config.toml
hidden_act = "squared_relu"
qk_norm = true
parallel_block = false
init = "uniform"
doc_mask = true
Each number is 128 + 24 x the weight over its row's rms, rounded and kept within 0 to 255. Layers, rows and columns count from 0. Numbers have three digits each. The size before them is the row's rms in percent of the matrix's.

# layer 3 MLP up, 3072x768, rms 0.136, rows 1145-1201, columns 192-239
096:135126127108098138154117151143114160114118129113119145074165125151106133175115107149168107092117122140127112159109139146109139117133116140135121
108:173112153104112132150130110113159156109174103104122159129122140109104122153141120092102168134160099152101098147135113135110118153145118185083166
108:104170105128137103108084144119153155065075148110136160133129117152140116132100131110106111145101133114118132145121156098163153102123112130118088
101:076147147065178166126139142176105151105159107146167129146086158159073128119095159132120130140128163086130122144101152101125158110149117131127142
103:128112077104125141127093150145073141096133118101125106125161134147118093118133140153141136169146147112163147176131122169080129102094102144134114
098:152103095135126149091151119103127084126108164100137122112136110123129112120102133119100136152157123099167128142115143134138144158145125097129131
094:132135121150105102130117116105105163109128134153076173121148133130163111124124110155140107129112107107135083129092166127137184101104137096166114
102:128136120103126096149119113154092122124130117146117143133089129171129137205161116150127158143109082131126088059106107128134113150112104112076159
098:114141169135139103112092106167109149101145134094154150118085134163158131135150147111153113128141143142068104139120124093132150140108133133150157
095:151123127148142104089087140146145100150135116151082147155117130100151145135116147140156148150134141131094135128147129164127118138110162111088113
108:138096140146098128108118106148159099113112121124119106121096113180125142154115134122143125152156106135130084116170146167156124100108123070145105
103:093156135154112113080088110114126197140132126101132170150135159100134111169148156115139123124100126090138138118085025173113153115124120120117140
097:103107125134119125133098135117114146121099134132174170119094106120150131100139141146168127111151161106114135155147122135130127162119108129123135
096:140104161166122137120092162085173114110138122115114121112168108087153113088144131154126136145077121147114128140144129129164158112125104137142098
103:163241139105144130133173154124088121164097190159155082117134135127124108117098118146136171114116160123146099153198086113140115138130173137121119
091:107100113147122136160128146112153092086147172087092093124108113088096095134113129161150148122138150109148137113118112125076112141127141150150128
103:178144138125109126104156137098121132117121163127184111120112123168207148125152101089170111111129138149150139158110107099137128143166078131127147
097:155137157155138121120122139116103099147050124154121117155129120153113147130154127144135134138119129137110104123095128071112159145174132132111114
101:087127098144106122125134152123129158070134128103123125111152132129072088150126100142124136122133078128087165084095147110146114112126122128131127
104:122121081131110114105116108166155147137108136149130143092111177155117091121138118108101129123110133117119109061158104110144104093125120165159152
100:091204157124119130129128142109138121139129120134159092168087121158146136115085148125145108147165105145125088091122154105116134160115136152144129
099:144108149121135156130162132128159151102138128146153112173104119193106140121105144128105141089127144151151140106097139121115124122129102109162115
101:128136115109131152101133164170144124085133134061089146091152058126135106103157113108142139162120180131139154157179088138114108116127075116115137
097:123092123144134166123085130088093135154122105092170136146138125155141127107160143129122153162143150172101164105089134149161122117134095129110127
100:137140092145149089137137131081158155140110131189108123118129129118139165105127120084088096161135080131095106101179131119127106076137124116140117
103:141167097122138087102087113136137100115139127144153100158112123091113124114141117106104134118150165139149148139127086160126146140070091135055132
101:100145159124132116137166126113121127144124148147128118110129090148146147098135119134119136123142178131074106131110178156099169130125171114144174
102:139145119095179148104128136169111120103150138159099132127170104172124122119130150113139100130142139126139165108133138171099179115119124088125131
102:099127157112114142085123150128151176132119096121094083074130109069172140122131061144146167141141113124097103102174107125163146124097133108141079
087:167153127096077147100178145141147098123134108102134121152124153137129122091124129179136128127084122106116186125136179148120172123130104154114100
111:133132113133161114135122139115158099115150094156128098155138150141148092119155111131129113141143115120111144093098179161187147089105084106142130
095:132122156125196124144102151110131116119142133117092137106143121128144145125127128148116166140123180141166103155111157159141126099110157144129124
099:158087101078126123106090098126135120154155127124109129142127144156101077150130189129115112138186133127167110137091107107143113057146107128133139
104:113142131116150108124139124090156150066069189107121149126131109158115151161126130134122101087080129168122192142120097151107150131130165091099104
099:098099071131126163146134127117147098146134125073141107136120139121111158103144143103161132113141141086129127152131129189123072134137123119177139
098:143112112133110147099097081150129124144132133113103106118128163150140169108174118150168151113131143107116103128128119141139156138165145200102159
109:111141145103165144097118081127120083141112120117116153156132157158191168130133123177120109157100112163121123116108133086163101134143113112135141
098:155106168136162172146174163183125114179125141095105146124133124152141106193147121110144101134139135103109094120103153115172093150099151140114105
098:138162097106127114128127127125137127121138117110133108112113113160125100090163100140132134145158115122103104122116111139100083148132126157110124
089:161094129121134086103121113120144144145120107103119111175112134098095133109132136133149099118158120131106140153146119147150151076113135155130123
091:111165096104182143131141143124117136085089122133102162098103133152159134131112113139139117118114082112122136117144109129106144129167150154146086
107:140164149159139153132127116102113122115129124159103108150158117120159159062130156082130177135107153160118092089108161149118105159114129140125175
099:126145143156169186121155149092111123123132119100131134116154125108107146143135044129122137101093115109143139113118135115098129147123144132096150
095:133148117116104131124135095089160135154140156133125097112116105136143136157131139115083139109105075136127124140112127121153148185119150154116101
098:138095143135133144125079161095108126132143149106149115150110086128127141146079104139132109115092151142109146102186123091175103129116108125153140
099:097163133117111152121111138143136144137125161162123128134155107093123124128149078124120167172111103142114115165148148095158096172085093121133123
096:140126128112103144115172123143153090145142103123127134128134118119093146093121125105141136135157142130163125135148109140175108159176163117114127
103:104161089179170128161147094116131116116167132140110151120177105142123137120098133128121109166141148167116087106109071145145086138140162125130116
104:143150148121108125093156113146158115070117158115130067172107176117099109161108151155130107141144131133076106142163106171122138117162126111155060
089:124121098163180117155143086149098090147130164121093163165116144138111098156089102114136114114122085095102102087129105121129110126136120132082143
103:116142072142158121159091136084116136153181134174117106109129122114152168122107114155133093121110134141163142167129162153171063182115119119102078
099:126146107121141149153126143119135093113143165118119132117129112110186152115103114125145152129132136136117164192137110173121131142134184110141079
107:119133139118150144094082139130128087104120136109145112105111100112107186092122140152144090071074098123122135138134151162178123187149144137146123
108:126105122158136111152141162119153087116105115129152084132130087155111138136134085120130084088142117094083128109092141188108120131165099154103154
103:112134150133156136098114082156089118155107123100146125119171090113072128161127130128128147124143138112146099140138104112103103139137117166129118
096:175153120137147136123127114175124135135113136113133140153137133109156102137123133124134130104142125115163128159181144140119161169185152146135101
104:141160151143112099111158111109105109176152098116133191139172150103171105111142069145125106156160141097147111163092068143146132123128175137125132